From a checkpoint of a small transformer trained on Wikipedia.
Size: 14 layers, width 256, 6 heads of 32 (1 for keys and values), vocabulary 2048.
Architecture: rotary positions, no biases in attention or MLP, normalized queries and keys.
Each number is 128 + 32 x the weight over its row's rms, rounded and kept within 0 to 255. Layers, rows and columns count from 0. Numbers have three digits each. The size before them is the row's rms in percent of the matrix's.

# layer 9 MLP gate, 1024x256, rms 0.167, rows 619-727, columns 0-127
101:154077118162133076173145109202154105195117142095085058167202205148153154103094115137125112164142092155180133157119171217091088146089125156144176121137140104111135198160142121124092138060160097124137132101111196176141158135078122121116168130140063125097091135077085057140072165142124089073166140123156110144096086153123161138130109146103149151193112142166181164129092106099122110114121
105:103125050163128104129106138165117179122140117090188044119142140159164156128174146135097114133129182145132129091147190111092123150119092102107107031123118078148108138090167111102134072098148112107148152138164130141145100122092158121093123159187184117064086122121148146079117132102159155177067141139102124143102112123093108122147088131131094127190099109110110119079118129204117113129090
102:180158143132044073108169120094133106200116097099163105139092128107100066181142152086167180111160144153139124121165126135202112136113140111086096079118203172130152131207145096141101109135118098138209140118165162137130095164092077153095144105068168156149111121119121167175141142092152143151096098173144124086126149137121200126078068117145138180145176125154173143118062087177163123105065
096:148105132122125056125140118119084169064097132169132039094120147098161055131154151150127147128069245093155203127111113142139115090127141117105127168154089091087130121128156132139164078145113132144149134126098125092134102084120143131148177128162142093143130155123129164108148069140102105134067136107158092095122060095129121136087105145179151152091190155130133146125090135121124127109143
099:161103039110135117134103167131154132118167155084089141128080180106121149135063105072147129181101118094142120114184146161152127146110108103124110138127104171124115107192152041188116144093150166151150133107160179122126105139087120110175109167160160125150082169113172092145080124158128106118155173185182105126152095124153163175140101159158067148109093098140067130122092142117147173104146
100:146101182175079023148127198126075099132044097145112107133143111059124119154146050162190164093098144114179130075134145082155129137129090105125122170079169174176126119070091199071184145095126132138139142128102101110118087139144124150123161148191155154139096172105129199091144102178122133103109120158078120165151163089115110100129102108135092106199165109090120127129081086154146126131098
103:099103126125127106128086128135110101117155070108173144152089147104166203120133089128060113111147101168142114131167105116085152087159077046098119107104116143081127147143118182109130192141190158149170125145100095128097143181131126146085132163099154140142148180103150102076157092146189084148162135129108123171134126096162170158123099133106153168153154138114167088155093134062159088109099
100:108162104116126161130170128141158134091091090189134096154127135150160169073114157140127120126140147093134112147171155102187134086132128082147118161101180118157148180137165168107084129144096061164147106151153113110124135134145192132097172143098128170096114130084101084138089154128130117087127130157133168175139130037115152138154180119111129050096150093092126154103121062148146125092207
103:125139087101124132121101107133142138121149092058116112109135108144085103126163131168145129137165169152114120111181096146141103054113137083149143130153127139216134131169188121112096049123123064157122112122175156135110207135077086071160098113134155158088140209140161111093105135157113121156094122102139132144145175091087131124129135158210071142146108134132170095156220138140142125123042
102:112131157094169115125095119101089158106141076105135132143169169161146101064153089058135158169113149105116094112110075159111112126094099109071109094192151143110175120154120130101125130106064168117101111140143168084118099125071115163115177088136159131134158141088155160135145136107118137118132186180163086096145164144111133092134073108150151232112070102160133091118096122153146191131080
102:127066066095122126142099102104137141136140183141147092163149146089063132104117120138125131140171098143094122055117118198094138117080111104100113075082113112078047055112169153131133058103106155124134147125084153069180137091111148135124134163116132196155144148129124102125126070136068145155106140117159143104121129077092136141173139181182165138143072117138122115106079095192122082125142
095:113102114147128106164113095108061071110121158065127116082127066081117141168112192076184102130108136130122149124175159106141121101168164081164140106072147083121171078088114096089102108105205096088119193157091117099078168110108077122161127144144146064163106102109195151160131117087114146167123115173098098133147177098130140177107154116153081199106172140129095102097145078135104126062138
096:086079113056104103111078089102158100123178155119081182169102131145145063112125120116120147126128088154134098167180105136120097147145059156168176114059133111102088108163081153141122129138113122084146109133117142115169195114130084154143129045142094088178159156113158102090140148146107128138123132166195174105134140099102170136143162155179157138197120112135174105181093106134069112167110
107:102142128103138106168102148117119139148122126105176161167204094127084160143136169079134187161098131152103093113162143132128087108078114095147123126177121057060124118118129118112110145152105110107138034120171112073125100151063128105129126178103158113103091152130103128159181113160132125116091197085128136160134115167127141064130121192175148181130086131183120169129133048103134145081082
100:159121122111112148125148132139156156139120153137136152150109153128138077106090096102125148143124169069140106101146157171139103160120176137124139139151129117103162093134178134143132110185146160155164078096193112184121135108117116119141124115159170068106221106147095083072160081122115081092099036132156160116059156101108156151160156161176108098137076170133085119127128135155099087123070
097:139075119142137142089035174076140130085175114104134121106082067131156119105119116157139163173119110107107196095131114137085111096097084146172137127110094158107143153078145161115171181149150161154145132136069070119113163110073170109088179115131148137104170097151158077108142085077143154109106084141153090114115121100088131144155065125178121117152138131126118166093041152156140117140165
094:068151081113146188103122135147206126123098080113072154090117132161091145157148182124140102154133090089137107139118084120099115136152085105186152154133066160093126152150155150139063168101125158134100154209158100150087123144123166181114119129125120107144112128113154144140166122061093144126144107133071107097161134097121166129142130109140118123163116112145123069161182126129139112127074
102:134116122154100174115125084059115116178118132073135112118101140176172162191121121148165085045123088179159147114086070143195153107126064071115121184091174091060175096095123116143086161137099092185174169098138116123122103134136146167099090115159160121100066101133083140059108104068146152121095149197121130120164167140137153152184134109115111136092148217127174113144105155140204143089169
095:172157163104145142166141136141085174124123093102127163132127134115157129157074081164118155149125103122099093118133099188090168106128127164167123140128157112142161105139110171069133177118112103107122108138182159199056116099151173101144120117237180165164175145102153143115122182157180166111140115096168144143097095162109146074088133124142113178132120087097101079109160162146122104160169
097:083137140057176140140178121154126196074095149158132096067101147156121103118116154214052103110064090104157154141202106105136086115106138105096114142120168162113100154165175131085139079149080138099132166120151106066109147105143107132101140119150145132141219161086098060057117097130123108168143163123164154143105112102085177135108123121123142097090114166125190148157111164098172126121094
088:159137095079106121089137130115132163103188132119168159071155176108107144105153157156144093096087086131131127129195127116145106139149068082091087114098131155163138146154134135133065161136109118137128171060147152116105120135110170177128097095180141149061167215117156118114166080118091140172143096093101142108120130129132150163129089102142072122106133068075088167150153167099095178141180
093:152133138128200088157109140102186140110177144159115108066094126177150181138155184139165137132084095079131074160111103068159148080161118163179110071156135155129156209127071082131146082107089112113117096129176118106097140185113156124115174180137111077174092120143141176080139157105098095167120108121116100131142141109112130093104094105158141179133169059140126160094071091142110104098066
099:130137077139081169130140127097098074128114121127141080136124104146077173060171129115113075132141123077080139152174122067154093094102113104132126085083105105085148147172152141122149120100127103123125109097088130190131125127122108109165138148093151118133161164140174143145106101136059128150137084164141091097146097122142070139123060111141158162130141168130149129159091079148153101068121
104:181105076145108078101105120181154116133102088111075171129130157119148161126142085170147120168170127095161155119143159179092160139145158129112108123163128191159084133103187198165126106115138148154159142117129114156159102115131158175096126146123084127063146174111128127105147129122119110134147157126180092084111159158126124089166127133134111149138095061072106172158102095163146157128149
102:149166143129086150133174099083170103134175035168175060080091112114116141118200178121158107149144072112077105161113182136177150159122103100168176179079152055099088108076128158102133100071097138150101096177128099088135124131130147135139136086092142171202143117130130122070151163124114116105131092170149158120109087088107138126140109153097157172108123106184130133099092180112114183121105
100:087085100062104132142131200105176121085126155053133101085128135078176117169096107195140094147135147118113126151160137176140129090139123082116119124161145137148086152123100125153195108115110128098121165110091078137161094104144125073149154080096118180182102155132130103136172101152185161114151160142111134148152147095208150123151196140139167088118134154136098145134142162143055161152139
100:101102110138122084094112141107115155147120063096140140154065144132156098119056105159143138114187117156169088155102141113115094145111135141117085126087120134160136117080155077064120113155105110157108105106146180178136118183101149120107064100100140108138179140110213174082165171102156113114123144122158109078105096103149180142122093086163116171179120140107083117171125115110161145166125
097:075083159107140137121122152147127148104113096080167172149099130110164187119122184066076114175096132126115166126107118174115049157142102111130091129137107094073110213098133150095140099123119169104144186171177105106119137134122181104116161109102154150150093181119122181118137113101150136109081097114110132091144077128109131062142128080059113145153146132199129120122167130165107081162104
096:098127133119187064111128127107118128133121111161046106151154114111109110198123082187160165097115100112132121175115122147132133103174163106157169115115136139154154145104182085124132139190141135131159106048138089179108159131100133148118131148145157115183141101170164097078157107135133079121067093107157132143111202131085112183095110147150086107116158057098105138123095179153129093121189
098:179130124142107141090134119136196119098137122089129146198105129113162122117157090121129093126094123189154123152135125154132099111129185045111098164152164131149140095123091108151141121147128093183065131087109131133085136168193082138089094109142035106129124141126125163104158091125098096117141148167142118110108121091100055179151145116187094103096153144167168129104134118143084123075159
104:149084148116143102121138167164174107145097154098156161121086146101124149098165148165136136066073120129095079107133173156079101117104151122160188095079078132167089098167151134095100092133089118117093104160106173187165197205098152115132151210153109069119096125142164103104114138153147152068163102162180192105108131175115077147147097160097139147150146121128136128138160134176162133087123
096:144123155099077125153105080109125156118156120131090131117108093094109179109139142123114087103100124085092107139078108141096140131155101063120136093109157071089099145078104146111146187101173136150181118123119064078104128108179144103126094133093044134112101137160134162085125122129089094118108112089071098134108094091122122133143090136135149108149106088069122184148145132091146115104129
103:186093112128149097094149173113115106085138118171101121152110067083141084124135129136145145157073104107118076162141078160142185149115104153145149131183111146169094161159189131138105131157142104179102078163156156150103111131123099169148115162132114109100105099130120162073123103178103126061095070137165124114132129084131072145102173136119101116119144164206121100168121083092113148093019
100:148117182149102137184151172180142143144112132133192186108112129077122098156125180146161126106131130124120150088127075065123136126162155127148104097091140190142112079074139073103150092104093121120216121111178104161156146086111145075122099105146103130127129097170154117140159095106177090138121104134209056174135100174108100109197139059071182201143120139121156097068118092144099091147125
104:113122168196133128131120104134119180090090101128180052150182128156095100164170115110126109157146118122130130095125171136143109124157161161099140160142112085109176143156142160140187154138171130128171120095166141091139181112173130132168130110131097098187149058117087134119113109164133104116095119091118122138177107117097166110125176115172099169111118128154110077113136096025195111069049
104:108148161114132089116150171089075133148164117132136141104102167101116125152120049084113111118118158144116114096139092145185097053126112095122128172139088107081206129097142159162177103104056130162169120152140148187084136100080114136186146130128132129142195165107118139106104144144119172121177105117129139185096172132155115167087142074166070153105154180109105133115079135148164155118090
098:153145139165102091078134141134087083140129071142096131157184124085152096123113150085126102107084062063105127129117073126138129052123164099136113066160041149125150134097125146106119145179098099120142117143124135138120112133100188141117174109124152123122167128056177123103147124110105072071095179138155113166148068131109174124144135091162115152168118186179187113107125141079143167175074
100:123185200093118177183072073151120141129127070191079141113125179158147124130171105124134111135128139070154122137191186070103068173159099127093146087135115172109119103104109148151159155134100143158132106106136158117111090089092146144160118144141119122176109142107130118155128058083158154136160126154145154170148139122157112152088124116131159172123104136126137117135101156121156179096174
101:095129144139067118189130086153069148125115056142114132088140105097150165129150133112104093129153100174062154132105126112165086129145113142131114164184049104084199119037117106163125176105125187134105128112126171157148125174166153090138150113113130088131138136087110084214107104169152180131103115177116097153160151121154164085175133113067145164125151176189109180114103071126057201135154
096:117157115123119158120131141120134058096087095091150164113106149093103142110233135099167006127131089130126078201134082132091134145153088146089192138170077149144091084125137168167224131128116123138095109078115137111082079135107105107163126183146152119172094132072146145131134123102086078159092132095116076114116092152144088146104166133195140133160144135123137091128123159121086092125140
104:170144123116165120077082108113149079157154132066136102117096121161113107198194084166120117178193162170063142130117124208101116142087100141177099073140121139159099078132132116125137130151169102103101107134112121117182131156200141138109139188084124156115069105106162130076092110231076124113137144163140098146114053132133141130143174090130117122140206164140103129094122140111134148128150
098:141155089120067137132146164131143129141115113124102122094075112112116195094178107116073147154144103075076142157103118139078113140166098103170087157148160076119107134128087124105114124151072078099162110140126169123101105103087097129145174092143114164138126099124115099105109170128109090132147149187111093143055095113115137133191111165143158177118177052140134208115167146094158126083110
103:105152135116063166168114161128186102099164168196157113097153158122096106112126131125127148168144095089165133123149185149134107077142143147108176093094153132095143154117070144141107103151099090110072057121086129122155126080112161101133121106091156118094106120116086162136110096120087127129130149167149155087200058060129115127084183167128207123116139132104151153137054065179160102085121
099:076064121108069126153138132124175124111145104084145099149127103115144129102090069185125157179127176108077125129145105159153159085087140141183119117145085122116119154091209086124185164135138106096081147137122110147191118126105192120135093122112159160136194157116197111115116106075095204167135174095097148129126137114090150157124159072130106113072154141165136107074108109124114101083129
102:115121083078143122074059129076135152142095058096141131173128104129115081063096077132111124087098190134101161090143132145139136124134115128095154141133074116122153142107100068165145113105104094150163086153140118166167131107163143077100136111059092153109131192073115130068094119135190166135142140160099054125142175141120158191159121147133134124163142137152124113120093162128134102105143
102:164144145124146142108131116110147145104190126118147156112137107149184150146160115121105152172150099188101154158121125062096091161153159187154160086152097091175149158085120175198099104147166109155108127148147098115078138080126161111165134108103186129114096120130135122122146110106094103186086203119092074134185098123114092118137108127098108091128147229145180083081106148111153159118081
102:128096178155113125040157088082151178107113114124145160153081163156182137152140156135074150144106123212143141115096088130152139115082109150161158119155146083134078155140122131206126148145161141113106114113163104097104131128139120102150111118149196145164083180093146167129146171109111087105155152116124210043164110082085097116119123160195091135150128098152135124104183082149138082117124
098:113170108107160093180096106077079148080107140180033115116084150109126077137088108124135176117153122125062100137081127141188093152118189150087102025148091145155138095114099176112171135153127116146142100096137122109072157119105119105168144152123175117119129120061130089155113098104091110145131138101101175095085167138157051145133097141103148175107146127112120090100174099088100146153176
098:113199172122146130111087112135116145166153127133103094121107104122185148111102107145153096121119158193105149067062145126153144128062176186185129122149108106074150134146165178110075095149145121136140134118115087115146091123158136153127159055134164104128160130149123079144092125157125150138090157120075120199113145094066150093165188179093099130143178168180139194172133156094093144092122
101:156151139147087127156100078091123089114163167197139117130128157113161157107184123164124112111072114113082139119119125111165124142127200145130188123083131127118067097103153145121133126057058108090190163179131161147097155153102087103155170140103166116167118088132097141135095173153138083167128175145101080141105157151083152180156124158151089124132120143118129195090128123102162107147123
106:094139111130066140126106147176104147116100086171162114106164112159129139143112076072203118149114132131131140062142170120095168109204137132127154103179094179205109098100118129152161115132106078130087160135159132124072167125172122135138123212112144105122164111086145113110174133118152110146129115096110070186065149108137147148129177128149109189059105082130125151106113125101158088142155
099:101205148117082182086135142155191154105086154048134137087134128061114116126142150167153130115098146128185158137098156142116143065125110140153145078165153127143177080152139108115127146122156127155135181171153101104073149143116168156168147133131152167099114128172138093138113178161117110091166155131144190112145158153118105155099067136076189122179119111125134107089118126165174157140113
096:164134102071131115081117121084111084146157128108125133121107105089138117124072177143103075135147130131140140170082113131121162105128144139156125215125097134101102037121164098144118138139085091109157154151155164132130084158084164108111059171075115055112080144123135149121143120137126102097158253138154136083141167161107145137155091151168114117134109113159124136068122158158134096173064
102:088196104139145119108141079144108124093088139124191158089145116114139143135178174166120086140140143139145119118099115090137115014152116124144120123133189135085074137150177151126127182170148145118079115123128098072141139129136176095093184154139132132096072166166121118119179130075139170121142146131095123123118134149058155115119104122132114148165133162094121161083178126076132113173173
098:153138108101159077121130108171121131085128110159130098066067099132074118179124069085076093157127091109104152122139161132159097074122155149062125155149130107169149080118140094122135109137116122164120132161209085032068126050165096059139088137122148107120165158103135105085153114104132104056159136121124169151131098134136136128148054139131123169164145076123074145156090154189160134145169
099:093125124140115115127102151091188094151105123143118115097126144066102147126108109158144172115054147164092206129073119172164148151143077119160140147132128141162120081100081192031151076177121201142155140124153118076137065172159132109108104178120193124122188131142131132085125149130085116134131105113145143117087138076122119177109082115142079154144113133183145120101149119146110125121146
099:101142155160189131124110180127120128150154149048146101104137135118090120157153109119072103136088188191116140117117109132117111065083147148116153082107150159120121143130072055133143148154139113110161097105091163126117106133074113094176084136149115118114185074109147077161164087101111126102120147150139118110154138130083127138111064157150128147134122178122093157162098143125140159133077
103:097152130075114106056138107147074107137168130093107118120137203152096080114132082124119142072118123088144099192065130104186137166120167115121059199094164078102121151103161143126192126160087141164129122099156135089214074142127112129158180149114103112095071180163061131117170146082096074103066094121153150069150098140122153158121208160145103135121090098146142151132113159114144125130134
096:090145075168166151143118049130125116112118137151154123123140134136083128071115161181108134106186086113165171148099093141153113166140137157076089102113156098106148178138132184125143073067138182140130113127095165087061173058082174150097133131193105116119165123052118146124207146117180126158115132146176064085123107114140129180072118122083141128151199151137142088148187124080062146147090
107:146131166164127153127143116148121108122062127149184117118120149162118120090088064125085166104151122100099139010101137151125103116141150107109160145152102179092098074109158155064126136202147097078155094074168109129101139105076132097087099118164136135094111123074073144092179132133145168148111143102131134176123044142111038157130145148103128091141177109124161136129157116146141098051136
099:145205110140150062183132123116099181130087095196159104102108110139137112101129138139112072182121164120126135171147199094107172152178102165165133143052111104090127122087128158103122126109139139163113093102102137163142148116134101140172098105145145115094162081080122138107113070170111142096083104139089071131110116155108120087090107141153184128110056123172156108157131130188212106087153
103:118120053135107158152136124145126110153133171096106174128085105162098070133133092076188156093090115136181137125148109145107168138212118183081156100129180111197189105076106112091136141127138130116151122161082138101112202099165133154161111128064148082117090112132072109124118145146123075085101071123103136076138099105170174092133134165124132130110120133143138137104160140097034103127149
107:148135152137145129108166130117134121167174135160140113057112059122088106149156111146075080049141123111096042157106148124051147131124145109125102101082100064132085142133106213162124110117094136159143077116118156114137123105117139073093082178079088123128104146108120114125144114101129173104145123100142175146116148165173101119090075141106135117151149143179126105120097133167121074161172
095:145078152150089171172125149126174162105154218109120149146138208151132154145151124147146172165143125129088133155059140068099123096078169100202134163106159081075064097084127120129143119100113142122130151090158097102122075150095123123092141096151170110093154112185127100083148052074128126129161117147103088095128141140064139104146144125168074163100116085145083144070094133092135110115116
106:121164118109152065109127158070102074122101162094125159123111120099103045099073130163099180153095088077124186165061101125095168100198081150125178140089147177131039126160112190132185141124143163148144086128116119117086112103097165143065153134121126193176157161144112141204145092107075110159113074132159081143087099123142128110140134149102130154135129142168116111117089178088129088115149
103:085140169133202160057094128141144109123150130138118099079140105157108078160134138144140149138132150092076182115068128144142097138176166173169106116125087121106180083120136132174115162169133101106094112149124120146116111135080135084046112104078140158092171096089158127136149151154120176169165150104108090076169125053238144159129114169147137132090093157136060154141077096118084130128183
101:106154138123137113170145164148180121116137075154163199088099123120133130115060095110118145136154145149160104164058164128102131082182168045167122085168133091138155124177154111110132105108031154158146080179158083144108135163065209105132177134137133143134188085149109152137150127131167120085165094145110126091129120141114104123105120140101130184133110147149147148100083073116105131159110
095:148050080135188134139091164154140185178111150133111141090198144093142103149108093137082118173095165088116171086105134104127167125103102132149082144130099121185136097084144216141152140179072117112115172135064083120144154113145164175091130177139072153159082102133132073113091132104141135137158118101109068154202107082154099104111104168120158123139112105095141165133126089147136166106117
100:156059103142184115098156129111115176133104093106117165080149136121113073217113088052136151144119138142092135118149117101100103176138092122205092098076109119146107191111136132080094080078166135040136128132103137114090101112141185120116054095165094151103115145192125126139132076147097132141159125081070102154202108151138133095165128093153124153116124132141154132125095071108079162131132
105:117102171135132165194132185140163151142054124090156118046165081119077107149189135120134163068156162165102140066117114102153118126123083141106142126048147121178070150074122135130154127064127083109081098185102112140091145151129121126074107091101127146119127143146153134183075091104140073143091140109134146157132119123095137142140207101130135090151125086129098177118125128161123127142109
099:112167121136085166080088105160139102150159158136070107105165154141117127116089151200165111160107146103113203097149176156110099130124185131120166131136156078151171140099115107163123117127133187107100117165120135080159124159123196043062167131122131135125177141136125147154141157117178117129131119176167149153111133173117148167142186165146177164161108140136114106183180112118120069112125
091:135130124083135154136124037132150167131125050096169195086128166122115127101145147171087203042152127115087159098139191129155121115099122097076102100128137116072147118154097131142188138150132090182153116132165081124120127152099173175127120130157167145097157114143073166106128079089167144139111097144085171086130135138113082144097110176124115150140139134134089093081130084144133082145090
103:090125103097129126144073075159128129183133153180151125113102117116157099127066092129148148156158082131128117089111146129140180113070096102151120162078087129103171114100120093124142143127075143155097137126170073187095100179131070132149139112117158078146096136154130153071084198164128131105109155156123131116172165125131159143135140132101129101120150145215144158175135135169158155132118
100:111170163168140145105163107141122145096158137105155129149132075090149154131096071057107105091088178118145053139148189110126135140188170111177167139104116117166160090063095114062175151147111161138108099123120145114140160153083128151185079143138122163194156144080116153159090189189117169131177117141146144178117122099141140209115148121173122116137158184095111100136122072121128082117121
098:155143091135137070129114064117118150118123129155082109107050165168157139127130076142123125049130071143121125128096105082067129103119098212126139117170099150057098109166163094094143107163157084158082152105133145173110148173127145139090117125132077156147096190129108103125132098111114100213087111109134154177152154132141157120184124140166123113185124149119152159153114146105147140075127
102:116090081144124124172168144105155163130164155149126052102162116092086105194180051128137169155099071163141129132116111182143154130154128120097168085128122120087125122175139074140097072120116105192148122201137127178140151113093117110150120129199062109080147112121110109125098126095095139171064081081144132135105116128154158143182146089083173088107169106163190120077186115096142172138157
100:128110162078098158199130090148127178156127106159103124154076148141123197086136097093165037150179140086116179095130111150126077171120144141138160116167027145127144115120140148072120104180124072137130099174176099128061089173097139132170105099125086189148084153134162137139112098113069148158150132145113158100134128139119166116160071102113151094108154144155130113129123108115144164104149
096:147099111124154141088190134083160153122110117091074137133152143158140095123159127105112167124089184071093109140144159118148107099145111136136065137178128100149094123119149195049137144137109126143187152151122121166141127156151172109132150137150056072123140083165167076130186143106099140116151086122122068111112134112102104115101161094133125119101103132169217171092125131109101079138097
099:106060149134102215144135168104118146127134148100138152152178196166067165138202095099096079100150186145113084143086167123144079150158149093130151173084107106156108017107147130140144086157112130088131184079050129146144128133135085134163120143174119135145119065126105143131145083160117110178133156090121162106163096117125157157185113099081061141132082122118136139117086118188145180111132
099:085129178154143114097150104078158053147142126124135121137137129177117161135183056093155090149165115090091114153049117050119089151085077152136167122117172139153076070167167159183097134167104104129108162175148185123125124175111071107157104106087105125171170120156075086100117106124111108122132087137130124153166140139200135127057092153134115091127181083134183098154069171148125165122169
101:197141154077138033104122123110124085103156125117106111103135159129136089111129106110207090137150120115104104148103129123074141169139146200109131106115141098134145088192111095119108137155154096142153136146122059112051104110111143161072181179075160129128089077096130157113170163169165136115115091124177087118146110132112142100063125165159147159175120150118130110165146158140116076156130
100:137074107133129157145053134141110112167099162149126083127093145210099120140154121105171156119125167172116140056103188162193121144098109114149112147132195099079142095112201159087114152079143089115111121162142085189134170101144180154056157132116151160126167101085092121189147107079106084126139143088121064139139134150118139143089136107077131134105090084145225158103114086100155100163105
102:143076113126098155108103072120158121160175110154146096179170055080137145104165116129109153148113128126079100114082143111145126086141209148100119111091112144130115063146119118123117105125138149169184148153148075141103123127139132183129129126130109096186190126101123125133164181105129085073154130161155098163049070064099129126178119098150122190082145164159169111076150178172130098115063
104:157172115127153125112148116133124110095052035125174091097148134127061116119130103145120132120097114121078094068091172172116125179151121148183120193141162159104141143149185137057145081109099164074151091126103184121173154123124118081128076101080169110079141134099197185087089104124123094099125080154124133120149170130150073126104154138167172140132143109099119087127148172110138131127132
104:160111151092130150077141105111147090154099156132093095067145209103119138115150087151137122150061096068172112085123120169145108132128145138157156175127116134118108128137093168181157133125099153127140117066102143080080122127163121126135113134117129086130107147158124094121173148096166129082142107167104166135110194110155139123144097136094157110099093152101161093088185176100090162075105
099:127109117205133140118141116075120138166133076089082134150128096126146157117101099123056100140119107100068090124125109145107121122141114141124096133147079135097132175114109184187136071113125175175137086086142098157070093071135164146106153168111138108168109076097156155101127126120134118107125095188126127088106181104116135072121120124095185125172099133158116085163108152156076058130108
100:166149140148144087117086103121157158110084137077136117089167203096143163125164099126176131199137136095116133165088092104133112186121158154133101148128166119073181129133131091090074128124148142159185127160108175184116080161141151143113150112157137176130123168079110152054117110112104128060087149149138153176111117151095171077202138170143183093141134142125155177140152095140147091113136
100:102132156195078196141162140145130116113083078129109114165141098140116123061148038088105115145087105144172095161120138125145163070106195072176134095070154153143119099150166126091116139134150135159095187120118143207145111097087109142186112177135121135149112155069103172126154167150130109151137198134133179131117111173135149183161109107140124112101093093149111089092103152152101125139117
097:056112130160127098118118095144127154178108108147050140120091167174172086115083119076194120105099160143137107090146189155143147156139138138130139169125089163170115111063131154159195086087090171142100113112156100102123086109084109087132160123138151152139162193099091077125105194091121112106139100145102103134170094131153163210150079124139107106163128116114182127145083113122130139086110
102:135141152108149135130094054137096163122108135104193072134156063094153144155093071165107114125158116124151122128109122093082111148137173102166139101106082140109182172116132182133090138135118076120090099137113090113106077081132137134085051157141103162121131101165069092093181059172122058136098172128092109138144148065130146119117140122157205128129103106162120169102164097064118096148045
095:120191133096141183122130205148175089102066098140156145126170150077046106130140066171082081085094180178143137171209137158107126124138170118151078130141195113172146150119135101157104107199136144172197167099136114123171159155146143128077158167115085171130133130119123126124106146128168138151099147080175126078193098114160138108115153148147122140135155163115095085123099132117114135104174
102:166078112117165149186146098180118062166071160133156146165117115149119163130154110126080133099119167156060091119134173128131147159101140116141157170137155188138101078114141151051142164158100128137120111107038123099151080159120100072113136108140106116103166125134189147124129140071131097076083165123090136135134139166152139143122135112138120168144120078190164173125105102065161147093150
101:144172164154133150183083120154145161162093061122197117147087099130077122093090109092107153106142153140096097126084112098146161139145176083134130118133095136125153129155126104161180117143133069154098121104128122094105147107089110105106136103138089125173145137183082135147128201131130057166071084133171093197097141131070117185081145164161082168160125080133154154122146126137102151135148
101:178144158107150143075138095127096090137136080174132146152117055120086162108244102107124131178096129113146100180152111165133134115128117047150098131057121103140133181178121168111089156120073138148129091115149120101148153143110132106148137100146159156112098107071097120106204155223109210182118157175130122147058134130097161121136109134157125184164072126081149133199144152086117210123130
094:132116136161096153148135183109147118082128129165107130118142153156161151095146125117147116175156110086144087133138156095102121163177047165056176077086140149058099122169161113099139157160128098153211144091169155138104178120100149125104138190150139148122174130065098123108168102142161182161144150182098151084113188115160141152162083152149129147159137104181187140121146061112131072112109
097:200125077117118093081049142175110181130159110175127131121119145170118075162056159155117158114149163141161136109143121165150111116139097131158140121141149138094096062173128132163083117167131103144173121122107127081151174105161087224106088101171077138118125148130150083116140185118095070123134136169052064161106143106134141129141139162114173087141060145162106119144129119160143117105150
108:099112140098143068139105127119167136193156136124125112134157112050088170137124168187171094127127107139165087049124098096175114108112136104165150123120153114135155136110167103134091123156114171111101142117157131191115187105177139083128136106154116145136116140119124118111111108092189130145084119143156099119166062076110108080085115136061093133128150157153104150162132047118172089086160
097:143141110103106124169111090094143154140169131153089167133132119096188109139141112120136057108168126135128140127144193134130119128196171160150134076138174141121124165103131098130094073179160099081130160135093162143096172122182170161124143149143180089175134112116164111100103152129093151119122114096134110169065121150149094114094133101161141162172167075110188127053119145117079041136130
097:157127178137144123156165076148170155120077112113103101108136130104107090145154107030189140139092139105134114133103119127127163081133107136108146121108132117148132139177136074101131035052124114090162101096094066133113162078144090134189125118128129079157138114139147136101155083093085085070168177139124152121101138133081161147064136161114109148076129121153109153099112143148130129138102
098:160107118178104124155111108149151178150149088135114122116130095136126091148189107162125165100128156127079153094153081150196148137170094081130150159102072188092088089172136107111219144146146126101113115119116158114100166135160108145141142133147154116122151090130074157167130160110106118139141118183119167101188155107124189152153127102189185069188073168119143138159111119135116119123113
092:112116132071112160118059181110152148128137125105117132168138097098155124117168101151118139159182109186186145087137182152114123158194062082127178141077105173099179114076182090152131106109062156133183133102118082170124103132093130147148096106196129166085111119135127097135092113092122146120102129186129142136087138103113155154142070110163137102114097124088128177151081114109130144182072
098:131193148167121122123083158172154143146169076134115099120107128142104103096079162119107061090132145123080058181141140142103109135124182114098134092093149118161114077166111091129108103140124081118135126139056076073181117148112117082138115129149088057108154126084131144128143129112091138180139152196123116209162117123107152116099126124167128160107122175086093164070075076106088158125188
101:159138096047153074109141139097139099138115124104170080105101130161148146138103122120121102091138127169128090139115159113138099115147111160097077125073105147124105149075087086108101138127063171151158139138202139115077126173110124129131156099176106178119148168132098235112062173155153117159136083130160144064070169123120113094076095111134166098115113108134161146150062087063075161164192
097:095114154074100076169107117099145061104164117106166131107076202152088109116127140127160112148114125137146146104083071100082090108158120200106175089127124141156143138208114109206153150102118154157127094134156140045139135081098155121159156142092198100172105141155113135124102082095128136151065157120129125161145089093130136138100143165145146115133110117092137139175078141087115102071099
099:109159075101137125087139088113118098152124143118069165146073116088150096085147119124179095127120120182141143190118151203160146130117125131133123136179083087158116083109177167176120113144133169188148169115102127149104109084163091135095100161141113110170134123118142095140116164080165051120119118089137127121082132180114137143200133105144134098175158147107091114110122137086102156071149
108:168200108117072133109139125120127173101139171160131111124145127112130105110121025150082151154195093145155135143150084097141146087125118094085124152191109136081072147184145106112155099101121094134122093112156126116127102146146130173102159160156174105126167152044166112154121078123151116150098104188146068116202125116100139099163122117178079101104105127145101146083163131048162124122110
096:125109113129113102147161103184164128161133163105091094122100172155135150091139105099095128118098144090144145184086123160130140108185169045144141120147173138111124143115094095153157064162131149102119105113090125166118137093123139205141177129121135106184123131120157129140130167115132070056126096131167108100158119105114152119173132135147148090116082188086118158076107117061076131080124
092:149163121154167152091081171146153103105155139147114143092054129131142128095101150166136151143111094118182154088127119127118124102099127111154092168158144139072107160100097181159061180116159091089137092131137129149106111103131171139113120060124183160091168075173119126177124090106114141138129160091069112135099075059116102125080067160141122118104147117035113156097055215126128148135160
101:075158140133061144138090113141082129111180106120139158131118093195148062161134153112121153105168104151046080096090072108104090204124060132128117173117146106119127077097094076185109163147107154113106111123102173152127090105101067099106128063090092086146134170072108125128145200123114157126167110096148157146133122103153125117164129115181114140159128089092084141114144089085146145159157